From a checkpoint of a small transformer trained on Wikipedia: 20 layers, a variant of SOAP for these matrices.
Each number is 500 + 25 x the weight over its row's rms, rounded and kept within 0 to 999. Layers, rows and columns count from 0. Numbers have three digits each. The size before them is the row's rms in percent of the matrix's.

# layer 10 MLP up, 512x192, rms 0.156, rows 323-347, columns 0-191
101:506507482519524518470505507478484490492505540530538472512511511472510525550473538504517477499496517491515455485508543517452492465469500532488497529529499504494457488477519482545433485514524501486479470495505502551443502504474500488488495483525501485527440493520523479525436528485527488513446516492510513494494514576498468465501486500505539474485482485561519464473464493473491510505490520508528533531494482479494515527492489500540504504507520490502493537516476518516546512482473490523471503504478449492475514519527485502505493530486464483471504519415494503537494511486464476492
112:501514431504472464479515489468542471483515497428495519449522474491487507527488537499472500483500499519512500500494520525525526522504495518509458535441481510486503491507460496473513481514466514455540486455527482484503500472524536504493532516487484471502480552517513497471520486458513505481562510483490510524466533530494481454535481505504498494488472483547468490480526441495501509433544519500499507494507474475527496487463520441514496516485512480522520499482490451468506518518514534485527495501494474530473541486533492508520510512496474466518506481513524484514537525507474462471
102:507496493547468503478505472435497501499450533498517534477498506508559497515517482508526523475524507451498496494506457464526500519499524521436536513497517478481509525506486491500474538469449533526541476493532542521481526541550489488492538505479540494479504452472501485470508461498525546474496511506504432471489483511517518486448499505519560482477472551505494454527546481516473462501474506533519484509468518510505517527467482499534488475483495506499479518480494508516490478516516529514560497500504478514514521487493485519522510471519491510508474502483495511514480537512456493485
099:471450500487527494460512528530541493502454490479501494466502502503505481512490497458521529538491451524474472495531455473520496453513495496501477526487531535541433492465535494545528486502538482457481524500523481510497483480491537495488473486514557502494507484488485468485490509442527493560509531458512476468465498488479493514479520514495516520522507499466443527464510525503492463489492486549483530532514510547474493501502485496533468506519535514520494507562506505467468478482506485490496503532464530483492482483487526529472528500519456506538492521503489498527471516524479509486
097:517516504505461498456455475537499510511497471470487484461506464463487493506488517509493494490515514475519537505508492509471503510484506537529442513517481490493503485544527491476488549519435476479507517489530473447498468477520503521525518457491509503500502546471515484507454483547511503504533545524502556510500494522533521490512537500557519458477505484485481507515503495536476483481488504551518471491475485509530441504571500493497515539495484465511497511507533486483464497521472483517467500508537496537465467500507472483530534504472512518458498514465522527442501511503466520508
104:514501504489515524485470500512499505550465506524506491516481537481479484517474546489451489507521507495495519524477502471518468511461466470525485521473510455505470486476487562515521495498487533527499526555553491496492497436510523545471549540494478528513487488515496524482486502483522512489498526524534481503487527501497511488472499509558487490534501481483515509452500482522473502544532489497467520471541533516477514480475480500540519515490528515483498532498487527514532475504511500514546499469479452527532489457505540486468477486490526476563550493523526512489536452546483513514
091:455483474472494492535513501462477490532500473522466520491480468517487506463448505477514541492497505514511463486546486505485477473495473484539532483521496467589480477529480509510509486543521522501490513468480532484497523503542493492540511492532522525537531503510550518495489466529483485534472530486502463529519487506497517515504476485456512525528518474481531505534513493485505534447462490509515532508499456507473500503505500520489503474537496500514536447461520494446498482526467502505541522517513514497538524516487548552486500463496498449500485518538524462505516491508520508536
090:465492473495538482510492522504531523495496511481465476505497505541509458489492506463467478537507513517475512467523483501522517505534502468501514474490471524561522489455453540486507543438505488479490483491480448512512545521488523516510528463520434498470472490522478473513487473521490501472550514529508513486448561511515497546527511478487486495498516495491502511486474553499519516505494538483510493542488463486509498517487508501474507503539529493482525473478530534515500494480534489503487449481522501553471491486534550500533472516457455527476528491475475478507484509468524497508
102:475471522459526516536524515484529528473524504515538511518506552536475502459511490497541446451556495533494466534469496475504518506435474490504503458501464482541478549509460493505497509496493555493481501494499453494508484494527493513494449505515523506514524501488471511480442483471506511503433496488478482490508541565524488519455520485465472502490494524494508489512527484514523515508505475473499487519530509512499483480484536506533494531536481549500497496495513494496471525492515466539506488492478525549486474479513473509484553484499505526539523503500507522503486494480504555479
082:487490477490500503501518496479555530524489473474539516457510497537485476534511500488484510490501522455508507512501498516496509481506516465524509500479485478510527550521480501468519502535469499489509549490473498509493497500418472511465524515496475480533509507460495486484491477523549519503520511528495469460514529482477517491448465490519493471502498477519458484526514460536489523515502512452494542481495473489543490478512473551501499529458483509498508468471543443522512502476507486428491479468539533471482457462509491463504501524470477485519504525503500426491522500500514486540
122:478521522516449519478476495489486489510546499460481460474474471455537524495468507524479495515492508529548492521493483489508473486538491528529478485524515478513490486501540500498482508525494464566535486484470483480538443468458492505519499552517496531450537510527459493518508512508515509512479521466519522466512546507551527455492491513444545534480542511525489511476476506485491527502498484490516465486526510487521558487485490539484471504504470509493542530494532532488492489536483503520467510487507505445487482490500478498480511516465524508503538497492461534523482499476509464525
092:512502501493515493506489489492489492536486511489510515536497533487495504513469464459501501503497459515518502521510475525504510447501502498497541508516489533506497510500504525502502490508521470483530528525472518516505476525487442497475473509498458533500590554477519524521499463495468484520525481530557470455462529496457480513493454498497498487490487473488489510511495490496504543507490470513487506522489494506489456537501535478534459484500478496470451569524481459508477484483496502503512497478533493416558458469497451492495497491466517540464488488500526467528490470514463490492
085:466534491484539521498523487519496545493476484441503490495518535523506512501482477516494526508457479511496513514563493458472464489526464505517542520506491487496524523469530491491514499482421477504475491503541509505488470547551495510513506502513477497468523509493509501531539486506526481478481528538498508529489515495497525481485532475539469497470425515521513463517467492519482500549495536444486551485522511490497527488481488490475479488527493533497499501489500541496481511462483520498542536498486482481446493561517503464521492505489506526531530530497481463504472517488479532544
094:540478505478493522516520502540497481499505505510487549480459488470552487479509492533507529505453490473459500534475496517522475528525473499475465486477522485512518504490524476517559516489469490539532500493519480464508510485533503449504527501549495576497458519516536481522564503531500508510528493500497494438497529513520495495576532525477502497478476495490509529450510504521511512527506525478515490530467511508503467557474473495505487518514542525513528512503518496462506504490505555489514521488546541508488509518460510457480503477541518487484516493475479519514493510501463480494
109:494527515517447493516514511488483481470492482492504473486464477524554486450493523497492474502484462490494500470501473511517453463476529492520478516503532490507527533495510487474503461500515469522531518507491484518532496519450499467451502513546489502496492468523495480539495487467438532462515497469485477507514510485475496490531503490501482497486457521500517516500489517515497509540504490514493503511551513510537508554460558537484545502546493502505522498515472495570571511481538485479516507534500504522532533528503486469486493482510539479460446526537473530506501531485496465467
119:505500524459493493523484461496523493537475507456474506484457526533511513489491492541459481524535523461463462514484502522525475522496518509495449524552470500489517459507446502539483531483522489517538526497501494489503471488524504479488509452506541482493519476500515499517490479479510464494461487499501512481495444507505499560483490519499505492518501487514523494483509562522545493498468513535492441500513508503580557476509529498495478480501505503502486500510483506542477509476509476484450457476491508498489528485512501475474495513536538477461504494493475459461477494527465553522
096:497500515524517483467528481488537486505502494532484507513502521497521539523481516591510539487505482535483529481517546503540475522499536463540528487536484474533477525529529522509492525488503477469528488482498494480471517506488461532459479509511513495506554530547514497536480481504515502517504506539485462500519537478499506486523455444493503473526477520489492544541490478497477443494546480478499494527497507489509506529498564517514493485539448482492515503509497547505528488484493494518541483462502452485531501447522496499481476491495459541537504528514499483525523462501501505499
108:476489510480467525542524504490507467506529507486501520513453522492494537469489526475474483484516523524495480547502499532527521459517519462515463491516525498460520515540523504550483500460547490513490537493525486522527450514517458497500533519525511522496498528506495477505521498476470496555496507494481517459465522523469496463494500500524493502523456459474452525495502491498526475480517488541460505526523496486473495540509462485470502496498466483494502482470525515473494463426471489513530484459472485520497486513495467537568540553493515465452504468487467487500489502488505482484
093:461532485511501489489512481500508534530508492495485499481552539567474500507556498524487450501508498459510463493490507450502473510471497478466481524500540555524536522486504501536502487511533513457497482502515532449507453531522545496507500522496527487511482502548505480444476459472512443504473501516523508471516517494511499457514514481501519504512510470490496495529531513478495469514475494530465471506557484502462462482490484482489525542527500495462516522462454514512470458526504498492512506517498478489517519441514527491517468511512534515471503471504543506467481501519483532531
090:491517511479485501460469490502503483487508518517502502496539516522518458531496474511476523484474451521501542492525463428502470491494481484438510482515477489506502485502477495441513513453509513524496507535505492528496506530479509519456516530513509492520543473473541505525508542523529505509525531459466527481540469515458493527478528513551557514502515483520491495506497501505454477495463516544483454519467512527529521514488508530485476442500506458502476493550444484497492515513529528474463552522497501473448516494467505502519506477549530493497502516508511512517502503509509516484
106:511490525517508490461467463457492476495493533492499500499489531500449500528456488468518503449501461528477465503487492465532512515478501495439517539507505443505464516508462484458514507494496490505485439520524508514465535518483476540463488525531513487504525468488500505502544494492477560513465484521504507456506428555493517519503475503500499475458505504514504512492490516508446513501518522462508508519504497504491503473499502462508506480507523521522473498499500485523509489474507517503509492502514468495445483452528514519511549483524526514466477561434522512531510470496469510470
097:527509481499528498515514545466462514516510480491522513517529464481517523545541459526482507483509520474521449512492519466475510554491518489500507521542516490490502501488485473479484463480518527494452479508514498480507512509448495518524492504520447521493526539472513533482493491473489517482496538492508481535502513520507519523507509472437506506494526498532473446501447515469499464497488515464528444507525521456511485501541443482477509502471537539490547510496523470530497505547506476493508463515541458452516502475489540520531525517520487474496507478522445515529491510499492509527
098:491507465490494460545526493488523529485489463485518474467502511524443500496484478472489475458511465547520527452518470512470487490499503544481455495492517498544481471500511506489558473506508476485485507526454499487512497511491519508495461499544519527487490476480508522467504501471510479515521478520490545550476532469496501502534493494466438491505514512512506522485497538460553536532492508517507465539511500497508487491442457531537495495457498510509515530504459458542493498510495488461510506466519492507510488486464508514472528492530494487580471502493508483542480467512470521497
088:487510476522534490525493529485489499513495496502539519481492555496495454535485482520493483523517484524474493506515509533521548533492482510527484472494506517511485518503515491521506499492545484514524490488527510482491494431495503515494502576479470552548542463469467500543470512532520501512469476508460483536525502471539500546490526516502473488467513480483508478525480497489498485462515520458524537524544448530535517498521483470486489486459511473492466517524515524482451509480526531461475477516532488509485527488484477505524513518447514536514567530528488481502477470489497502534
101:496523487539517485461516514511522520530530498528496534482486498460448517482505467517503449507506485459527524475480515464531520490477493450501499478490514481427505510471548490537508487526485468537535478505507493547518504525517454504540461474483489472463467510475568527487462451463536505506494498508508475484527531507512538500526514514508525501487477480499480512502453524504511508495487476496564485460495489504510525508490535517515501463464520508521488492491513498511443485464488496478532497526523461475537492520509524501480511502514526492521475490471487537465481484520507482438
# layer 10 MLP down (transposed), 512x192, rms 0.151, rows 323-346, columns 0-191
092:469473503501509523532491556492509479428492536528471506507523478514501537472492490491499500503445502509449491515519495464485492470514454531514499497483468534486486520480480474500497536485470546521534522514511530491529471507514569460482495525498480498526534537464502510471522496483488483477497489487505472519527535490496541490501561509549495474518500505515513473518526459504470497501505470470519478512435486457519465454499530505480488474504520499467534517520505506490497485511498519448490517518488493535475517561449506538495492513453480488486468523521512520517508503496552498485
112:484474457480487510502522464493514480516528496487504510476487477486519457548506538485536523474495555501543552501531528514511483523519500517520452514521491515498516496513456530493516539479471476459504502520534547492552506478504476501485535501470492503505491485450496522515496491481522537474534506492511538518491498563483497505500425539473498535499549488499484468481508481483563505458509495487516493495532517509520496464449494495457505525514480486487471492497514494481507523507531560517527483468519503486545558490547486490527507508478464495457510491490541500496514527495517500492
091:447467480480515491475506470488509473574538482529508510504482519517484470516503487488522476553464505472531525544533488514488510491464498487531498540557505450476454496484515503456491508462527497513512498464515501546527508490496481489540483524498466486497534509538507480474498486538538525529495508477522476492503499541523526488566466472507523512531464493521496526506528513537482549523517503475535500532503511502481458503524484480523483513474512483478515512495469479506541519503488528525487477451476505502531499486451471537500462521521495465492503512509496460516497473517551469482
097:548492462515511505478521473521495525518492484517492494458475466519508544494524540496480514518537482531471515482494496497551458490519457498505464526527558506512530498509542529540527491511520516493449519507541523478462463526498499513491499508531477467509508496507518485511495510477517477535468485475493500482472501507541532518518522518502483492459490497469543461466511485497486497456475500480493518536508502531507472550470540526515503499524492453502545521480468555449449489490547509514493483464506471471516494497510499488470487483456517502525458490524518457486504503450547498514
097:509522519514486516488530460505525479504516471542486527475488544539470518466511479516501542528505516517457488473538476570501472481489529527487454537463562481491532480490528550480511440496489513488502487505504472541537474517527500519509520488506504514493484476510489489500476492476470511479532511516472488514436484510460510494509490506499516503500485497538475484462542512514472534488526519489459542515446522471508451492510500513494489465520509494497484525490510484466426518486455549464492535502487500496502446471513480495478497496482494501534500529512541469480492508479510519509
103:470486531513503491488510504499500507532506533481471461508508505496494471496486506515534521508523537503510520495510524529459468513484482473528491477544471504500545498492470461490514509507468502505472501498558499461513560492497476509524491550503477487527478491477531533529513448513536496443509510494564481483519540474509506518531532502512522506528500509496465482503528497503470508470515518473523499426495522482449500497552490477495505522492515516457526488503494506512507492540527492494506515530512484555530482489484558475496570482514511462474497489518470526479528471507515552561
098:511530468488484516469511520490480525498472468490524533496501461511515545521501510521488479494482498519548511507476440463514516493480514567422468502496506473482540491502492473502514490482503508462529484495527566488484496486498476548453526486484463472521528499491548513486487496506530516478507500481479523475466510504484511515454516465518464504506448503467504470497463513501517458529539481474561515493515513485480472472542474479527504535485483511505433515510492513478513516487486502518494502536474485494536512548520457523471512499515488526477503456497515506532491522469478531484
091:497490486466527468503522463566491487488478494528546495504538495510495504437516488455470443537471486498430516482486492530460532507511444520509501482518528513502472498494505482454499525446494478532528518502506461522495515525477479500493504526534431508444527450491503521528529477497454511497507496489514511532482496507498474492553520498533469472483476488510511507508509522503515452532487469482526490506465501502468444483461505504484509475495530543475486485480508498495513469534529479489476453486509512500510508489522495492551504505504490505518511500532523493514466519478530469475
106:497490492519483469491507490554523533472496486509526517524465507482497529475522522469491518510499529463553538517522439510506487536476498483489550523545520557496517477457545475505489478512477524497495514486482498494544495484464543454522460499486490520513497482494529483484521500498481522491501498522531534443488513508516533505449490481563489488503490517516495497501446470510499482482444520470478443520503469524512466479528481498500491514526514549523463505518474531506539487499487498522485472525523482513477494511441505503502470517536523484549467443527502500505521491494498506481
090:580508491486477473523507490549579498483485494491536480527487537524509478486479536515502507495479516509494521488530460545495487500487508478476543483491488496507532505513490480489485512511528507493536541538554519498453546537527516489537523509490536459505514557511471492441516492474538510465501515470535495481497505511486469465455518500510488491522487485517494499502460478508492502470512529561525507505469509542493499490474477467460510525459468486505505536494486479531501512469504523488513480513472499508492473501541520506482532491451462481506472514483454509466498465469501509513
092:518494488495500477496473490492489519498479543493500524507503455520504482517508530513512512509528490506490492516546462484468492520488506535535488490499523511517474462499500509486486505476473494502507469491449532504505456533484515476548510482486509515462478513496459498514495464518516521502490493491466504481528545642509467483538488498592537527476488501493486552520501494487524517476495508486528493460490523523484513529487492508507496515502484546546485503498504519466512496490518492501544491498538466491501509479510479488511489476473521549498527550537475545493491477493475481535
094:482493519503459494486483482527513476498500491483483511537500492462505510444489538546543502495463486506526485502501516522491492545489446500515514494460498516489531512512489492478445489468511472544480525448519451478491482540502452499534499499529508553495480470508507495511469499543439458468477504539496507491515511506484489550470506516496481491488508482493548468541499455517498500498519530523499521513467524521497496530459508478468474512539504487481512497467494505486529475566482531491541474471460513512476522543469513521473504510473502483470488474450469533482481487476472492490
095:494514524476481479498531484541522520494504500479470521508520504502523487478522494486517536531458519482467460529474564510524540467520520531511437488505482427508546493465490475511514551522473507474504494523500500487522495481536521522540458560542517508524524487464534515512536496473518508464521464514517528487477552475449522494460512489515495453520485526453534506503482486534490525515518476546464484502523486509501478493495515506470467503515489507528545478501511465446466517529503510521496469498497514512509520496510486489490514475483484459504525483488479494475517505447514498495
096:470506509495509491514481460506544511528465496494507499490494485509523534488513483515456482519504494510478504471506459515494500505475511523493462490499484510508516484541473521518457490471500437531466463503517491478498507530548480472514498482565492518481506474518501512543498519470431479474536459439464466497483510483505484511472526492492509482470487504456496461485526472480490538528497490551501452511488483521494489487511527506521546537526531515520490469481520470467528478458479472505498508491481486481468510519504552534456527547503477510498537510503458489524542484516503562475
100:507451517529537449486534479495471429508472497468501511492480507529472490472497530493481483484544462457514483515479476488492539531506469485499525534491470551494455475510517521477517535474480483524468502466519476474500536500470502497477486489501515494511513493499523480502491509516444500484489502548522499511478461444499486465521510494516465523511502530482456522466519473525484492474457494512522513502452517474498476507493491467483516507484490550501451484487490505484514512505567512498506501526524506491549465507469528459448504543487478502482463504439466517514513516510534484503
103:487520459477527507525523533495528540523482485487535492507504493497484534502556506550486520492505489506496480529495498483504494518509496470475531439459529508512528491464492552513516473511534494518557537513504487467516509496511478517568509524504534486502505538526550488482508490513474496530495501467490557472492501462553462512545496469541519509471511484504474525492506539495494483513513466566515509505503500521483535501524504514481547531471507434533466522489507522495485469489470496495482486511512478533500457488525541489510512499514541534564514488520492509506496473520502475522
095:498512486495522495512500484450498452528512487504463468458551509459480538482522503545528530511476519520468497520514461467491515505529490518547506503516505527471542439503508520522516502496512542539479502468489459481465432500510514472491469454500486509497467472477471519511508569496511452511477520492540533451494481499501461454426495506514546467520519484521525511479523524503501521518493486509520505515512473543484515477515461536499489502500497496503473497488503495496435513497478472504506542508507497511499476516483481456506482485502502478476462501481511495469512522503541493474
104:473478505505499527533514541492516454466504530439493494497540507474488482504501500528507526500456492467514478492540540477486519478495481526516495529522491457498517501506498500521490498475484478515475492551518493454456495497510475469523501462495496454459504485502492463478504525504532481481513538462506491454448476504541523471529471510484496457516515504519452506510500497509483452469507521508511514459473516533516501508495471422489475512469535519448508526504492497538466529541517520506443530470502516497504473534513521518513475462521507520482526485454539463473511513474494505515
098:503487495471506489471540507495519502533493510517494509500493539469507510511489474490517497471529492504554508519459498491525475526425484482496476461509506530501455520545568501447493467498530530539496517477502513499512525504473473519436506515525549499470519540431489482501546540488510464486509484475499530554498449467506503492491506490473505513511519545520484522504530498489465541522525530477512500532529503442522500503498542513499504507503537526559500497455525545514489487476486498524501494482513528510493502492478526460490519455513510516470476505483513487502488500467503515480
092:519489522495519511506562514504507479556513473500536476475478492528498545470516503489485518474508522488490523451502500528441500503487503507501520495511517498512558499463502473474501493527519476502489496473502485513508506479508518555508521489519546502457490491492538559486532477522516522445531505533529495534472523531504509465501514507560482449492481493498531494490496504448537487514556509537457524551525498489480497492513516468505508510503462534465506487502533492515515477468455525505456485471527443479531468543499473497468495475524461512465485490464478515512496513514478511504
100:497491536496484535512531516554484501448515480525495471490505515506487552527493449536506505464470503503505483519476512537493467524480501488530522480544493476473511482462470508466533489505514493497477479514493554496501473457470510509486492493542493532492457518463477527489540514530449450486510480486499482524483507461485534494492537504507462513510501510487484520495556491497528523510484497524440476486510514492481508473522501450522492519482520464495490501493525549543509502527519528542475482484469459505495493493491502500490515493475496538521449480494507489467556465485529454435
096:543490518495486462516495509461525462503457530480517489525479518538509517500501530513511510517470470509462515501514485513494483476487452490531495492448552479476497487526537503507492548530488495474492539494523480504491455505525532531498521459511498492527495467518496539507483552493502523502509425506492528476545491478462463546495476530497532527530510553477469512545504502481529510534520490487485507496521526501492513470444488502487535492499472527508463524469488526458485523510497509495473470504497492486477489535541498504521511552498433522517483518484488491501523464561507524482
099:506512464498497521503488496522465524543508534506465487493471481524523468495558477502526499541507507493483502547448490459510519543558533519493468503503521549471530493477515547525498538464513496509484485482466501504523486489499492478499529533525506469529474500511478473498479465495491500492441524503567519496523497523500513453503510515526576515510527521499477496514488521537512479489508496494489544518475530481549500473533536484495490464527475488492500496524530469481474475471520506503492492468466528471512521485513489485527494531513511512498471472516546553435495503485514520533
091:531513537460450491461462499507459517475539542507489528524509512510478451471527495527493495483456546521486514501492494483488477502502515499497515517483487519491504498571465501529473536496478431479487465494516556509543512499527501504478467508497519483501543519477502469530527507527496515488486478471473528480475505503490493501466477532460496513535479527548489511532485493465495509469562444530514539462496510500488498476504494475488477480487488534505502492519469449471498503527491519503505518484491515510480473525479526500515506472457454520519478519446470534495463479524523509467
# layer 10 MLP gate, 512x192, rms 0.165, rows 324-347, columns 0-191
112:503470533519504456521467493510490543503501501514504453459530491511507487517502479485489483518497482491457496473528499474486487460506523505505476530552537542509469479505531502478503459480509486513468544547496545517500485498479506512457457512533533498491499438531534523504490534564508469524475495504475506460527478468472470480436508460533485474498510539476522509494491502491456534555497496515495513503493507511477497498506511548501509492491518537498536540506491517552529501522490460464460505469499514509509492501522455511495500496479503492520461424519464482495481479498497517515
096:502504499501505482520528475508502571482472528488549480500492470470527523514501492551510482501556553508471470505486528552482479443488518519510523477465498503469453521505499512499500476517511487493512480497484516481499499514519519473476491513440497469488468488501498510517459526483482536485466504494485498519501516471525490492489465508551464478547471498506478532534464493455488466487498518490519524489487510467458504496524467471521546454483520525514472513530497496521483532522507525487502506564500520473533508488525500470464462504552489489472548512497541479508470464524524513545
095:529545486456489519521497527539516483499437497521503496524493452483518539509473517532485458476514531542507552495515487530528500469529482482496499453454521459521484513497512495484509512514510482527511489494481515539493501520495494485533545499479508511517456514523505510501477512487462517493516468498537524501488518501494469501486471495511478523505503461531554523529499471529501488527516429502543537485465480485484497471474529513523516519466509497456508527471455523535465527507501517477473467530512511528479503510470553561523467474496526516434512522508496523489507482502489523471
095:490455536479474501473493505509504481543485500486469482493535467528523492498512548551459458473487467507482518510490484528474550467473519498521518489505515497519457483485498502497467532495487507498505481449534469477516462467531459460497537530482515517520480522457495539547490535496503515472544497509513535478472517531473525526459537461531523495509517517504498523528486546479484543493496487514458486506477479494497496540527502468515482520472532503531482519471468518513508529521499489556492506521475493497483498523514499461518506508519485483520487497549457533483526431472497533513
103:511500502527489490499509504499497497495528527548488499547508513525495528461494530482484510485500487458533492497478534503465473519511469480496536473531506504488533483517506532526461493536488519498440473508505509562491515446485523467505505488536488511547510494510504503485490472497502542513495506458528520531512499507516486509531479537540524562457511498499483466503504460486451496535539491524497456469512516456524492515483530464537485505472561511507509490487500486497514412520530482497518482495487474537511489494497509456490473484515503452489530507546483516513526459529541522524
096:510488490471480541470531516541538495478492517480494493520490486483541498500446515521496533506441492513519504540465500478485501465521525550539487529489450526514514478512452493491499512480522508512487503503501526482449527461504508490449489504510520477504531530493460482491475534513489454497502496465495491518465504527517529524490499520524453509466512493550483486519507515498473483512483490542475502537513495500497504543505479523521482449550541495479488477432530516499527523484521502504512481452484446463519488501548522501509474480493488511478560491539452513487503524463484508484
087:501497508453521485486486519553498475503492526550501495494509479509469489474502483473557463498498519516493520527496448503552501512510491483490485490515494518491468522488540518479513452479526503515533495482438527491490491472495545474514473497522520529524511474497500564476511463500453466490488471466505528483509451456475498467512519524491505457507538510498493501519509494508466480476543466495531506498483472496505469512483513514488473530465569514514511520482537527528538498517526444500464474526536493499482515533487447519533525528484546493530477457496510480503522524472486497502
102:493532478545502494492500575487468464490544521534493531473488492524524497524516524474491464516437499462483520509519517489490488521510476481491526469492510456519474473490542538497536504516468470480477525528488506497507514493496515480529514479539510535480503500506531516504478537473544516542523482507519486552468454489460507488537537501502503511502473468535552502480525516489518526560509466512509521488529479492483560494491522495471483504480484532475463473501526504497488472486489511470507483474455502509509471510491446507467467535536517519487459523480483506491527523505449470499
091:535511490465504488490503487541512514501436472546530502516436511545494490467498467523537538475475464529519509469523508517483502457499479478525531534503471469501459472529472512489515558484542471483485503487564506527506526490541535509487447476522494525489502525519503473473512469479476486460493491485535507513523498520512454491533543509515516529509489488539500523473481503502502489496502490546510529513495499503492470508490474480478512490492497509547514551508476457540459489422485503516501480511517492529510476504488499512477475474456540492478472519514488536518503495471505524502
109:510441479480514473500496480521507523510496484533517524511544530506475506522530510502498477509479498484509509479498523559478490511465467480512498498494545482474497515489502519492516520502512558490462463486484515497490504504525496473469500455475501479573477479462532479479486486462542523505500508550475480529487458469480514533467510451536456482488476514445502484516504483545535495504486494511516534521455488506483462481522526489473510477488534482473484496518457470473506495460490494482541495504512528564519502532492546499503534505525537500472443534499517445495511525495499511475
090:529528491500486525504513503488506529515487457498514497455448499511506529510543495483474548479524494480511514508537548491512481487524509493482491510524515515530514521474496509501512545479521506474491519491505505511549478575549497521462501500449481472525508494526503519500456491521517492498501573511521527457520524504496513492506512517454491527491558525482488504506523495513506541473568523510517534524521471517473503517483480470468513535523507454459495438493512510528516508482499476536491494495468528472482550504470519510495490526510497553502543482504527482488482471502451469461
085:519476474493520518527512553497507450536479463490494501457483497466510500504484497499515465512478460498500544483558493464476530499475474498469492539531522525501527507491506514515508473508464482508468494491485503548471504490463515470538523518461489513462514458458477484461490516534490474506476495525516498527513495479519496517460517517478462547485478481571470493495494526477490505545508476490552555487497485503531513532481534470510523499528465478528493493495488538551528535468485488486455545521475519499505488534536505505508505519488485533492526513502548539483508508491541466504
093:470519536535480489533465504542528495537507468492494513494520503505479546516519472492489527468486473475535500516529524523543500458521512506461521495511508520488505499554483504481486514504454536465498506531501522499511502492500495485504525482522499512478510473487487526543470525523477500473489493488522477488515481571517519470447533486510487515479472533534498495470516469534532503522500499474488463574507452519486485516499479463553500494483486504477504478497547473567483447500464520559463492475525514567527538522502525494512524517488494508511528483500497523511478487508508535507
113:485468540525523511499536532512510404476520475492509512497505513504480489481517489478480496485507516480529503523464512477501528481505485519514536503525524481512441446491497498502476529484510462497492519478485532493469482491463510496511507465519509498495495471502515491549509513476496529482498488540535475474477531546501477548524547489513501503483492520508446488436533524465485534486507539521547568532537494509504505560476515442492504510531513474499461473480510503458490500508499524496501466514486466533540527479499525502512550502505501538488477501516518476507471488508522480473
116:502485499546498507553525477504532521454518507504457481469536464488482525484499519499468553509502515533474521520512544473469515440506517527477489542533517475496488504559509516565474513528485476462515482456532538525530489494475491493474510490492497459512494474501518518506477470500523501524496555540513476485495484491475498531501509470497487534522443496472506531531549496530531532503507526525516488491536504528533520489487567501472473542545461505487482485524485510504493512539481507462482488467492518501460520485504500467465489536474530496492489498484511522520482508508509508478
098:501525500537528506477487443502499478478490506499497448520544531524536472535519500489471542488480481536461485524511511527510520493500520504479481497472476520469474545481519487455541464486492540492530495534506514547471512531501532510478531496526492533502428474501508477449487483512516530530518484465496492452435506531510523489506511474500510519494526512528526489479473500511478512510491491519517499491478466483544485455470474508490472474516486515478515508507467497482524534456499525505523499515511520519460495489494469533522522488499504486451532507553480536523528534512464435498
096:497539520504495502521529512519493505481529481528476494507486488520527532471524474470466501501480504514461509491511475507511500498489487483486465553481516503521509509522509512487484461502497476495487482527508503527436483509496509519538509526497490458552506476508508537511505540450516520478493496505480490479479504570459511519504493508526490482498490512486538540515498441472475525487546486537489483441528494555493483554473495470451476509501484480538519551526510503483461493468498507436499500471496528481496545531472466491556512525520556544503482457488474514496514495530517495511
099:478479487472475483487465522481467494474469498489515532513468433510517516512450502504426500472514470563458520482516510536540502517477523535485488511514523545488488507559485502487520563511516494484506530507465534493475512530510491543513495492522483504537456521505535536485522510531532500512492504503506481469481453446483492452452508492528489483491521495528488477547504468527508521496507512495491513499480505502487485491481508501521505505497459511487515477461497566485511492508491539505533512426468504527523493495477540473498480501521487526526485521517466494487516488548517485499
092:507513475513498472479509485452468505468521508475461516491531506469525480553518500482475470536471466504538530493532519490496537504525499504471509505536481498530489463524503519492551501487524546555485501515488522544452458489484513472488493526536443473534481490445481450524517531496533489541484499554490501490552506516500525496519495514521537479479487485510499520533512513482506475528520520460513476504515487500474491502510481511532498479474559464504503500517519514482466508474536513476516514513501500494467518479507477506532520481539547517499542570536501495514494471518528504468
096:508465520575553481456459479448505506464477528472520498537495555523499485499490491477518488501483518501496514469516471446465511531498536516437492512520493452487479458506526464459487535499491561499512491480536477489495492479467511523501511509541465504507533484496520499505519465495483522495516483470480488496486491471489536535492493457492465500465541481482531507493463514447483502497522562476540517488515477452466517511506538511494503487481494488539500511525492477479525491522527494477477495482485527466488501503485541509509510499502514504478501530434497513529510515466492470494
096:499491523529507507490519527499535491521439537492448468482485516542512504504468501491467499506510495569483481473534496538509507490510481507495531498464486512453501486519457492520504524535562490518483462517502488521495475443494479492519530514528513476531511520487479469490541478480482459457481487500502469529511523535515497462552499526530532491468450505469527533519526512515483497505452516526445510486443488467495501509493464493509503491522542492526477523505524531498506520498518495483491513494489509491453527503492513477506538478494507460474470505543557512500524535496470534464
090:483472499509467517483527499506511502501494485448493474501498533480485485453480508529503504552501505517520472488456490460528501477550547520541485513517483469487481454471487466455480516514482517502516499473476505483542484482532493540499571492492463477487522523500515497468496469502541494525463485509514516465497485538489537523491531452567489472476478490507515475503497521521478518520492522521458498509487543494469506486481503459502500530481536520513489488537513495524472501429474483520472475462482490543503484483489494526544471450518529509475544519475499464471512528496517473496
093:554468549494519476519526509501516500523504505540497494533506498516476522533495457503491500524498518479488464515521464481462469434531539481466488510493513492462487514507513482492490489483521494470509465507532503509473523527535538525561508496501505464532498486475532455500528454503482474484500486466510465506467509512489500473500539506484473518501523492522557519487528530512474503524509507542533504491519529468507479499498474512492548482492506488543455575507486516484472495527520532467489454477491485500518509461465538512503512483479464538492444507468480511503464514458492541510
103:523459499528498490530511496485500501521516475504462512497503471521434471493485532501510498500552470483484539457528492511470506485501481541533469501512510514519528444485536511521551488459485431476487471538516557469533503503520515505512490526478461503545548517448508507550540442514488459486479539519483507511481478482481500497511496523517524514502508558482497505516516514497520502490538509516478490538493502497510469514497533519492486533529517524490536516507451508488494507557504487512509480474514505527468481477511498461524534506477482468518487518517530487534518535510483466532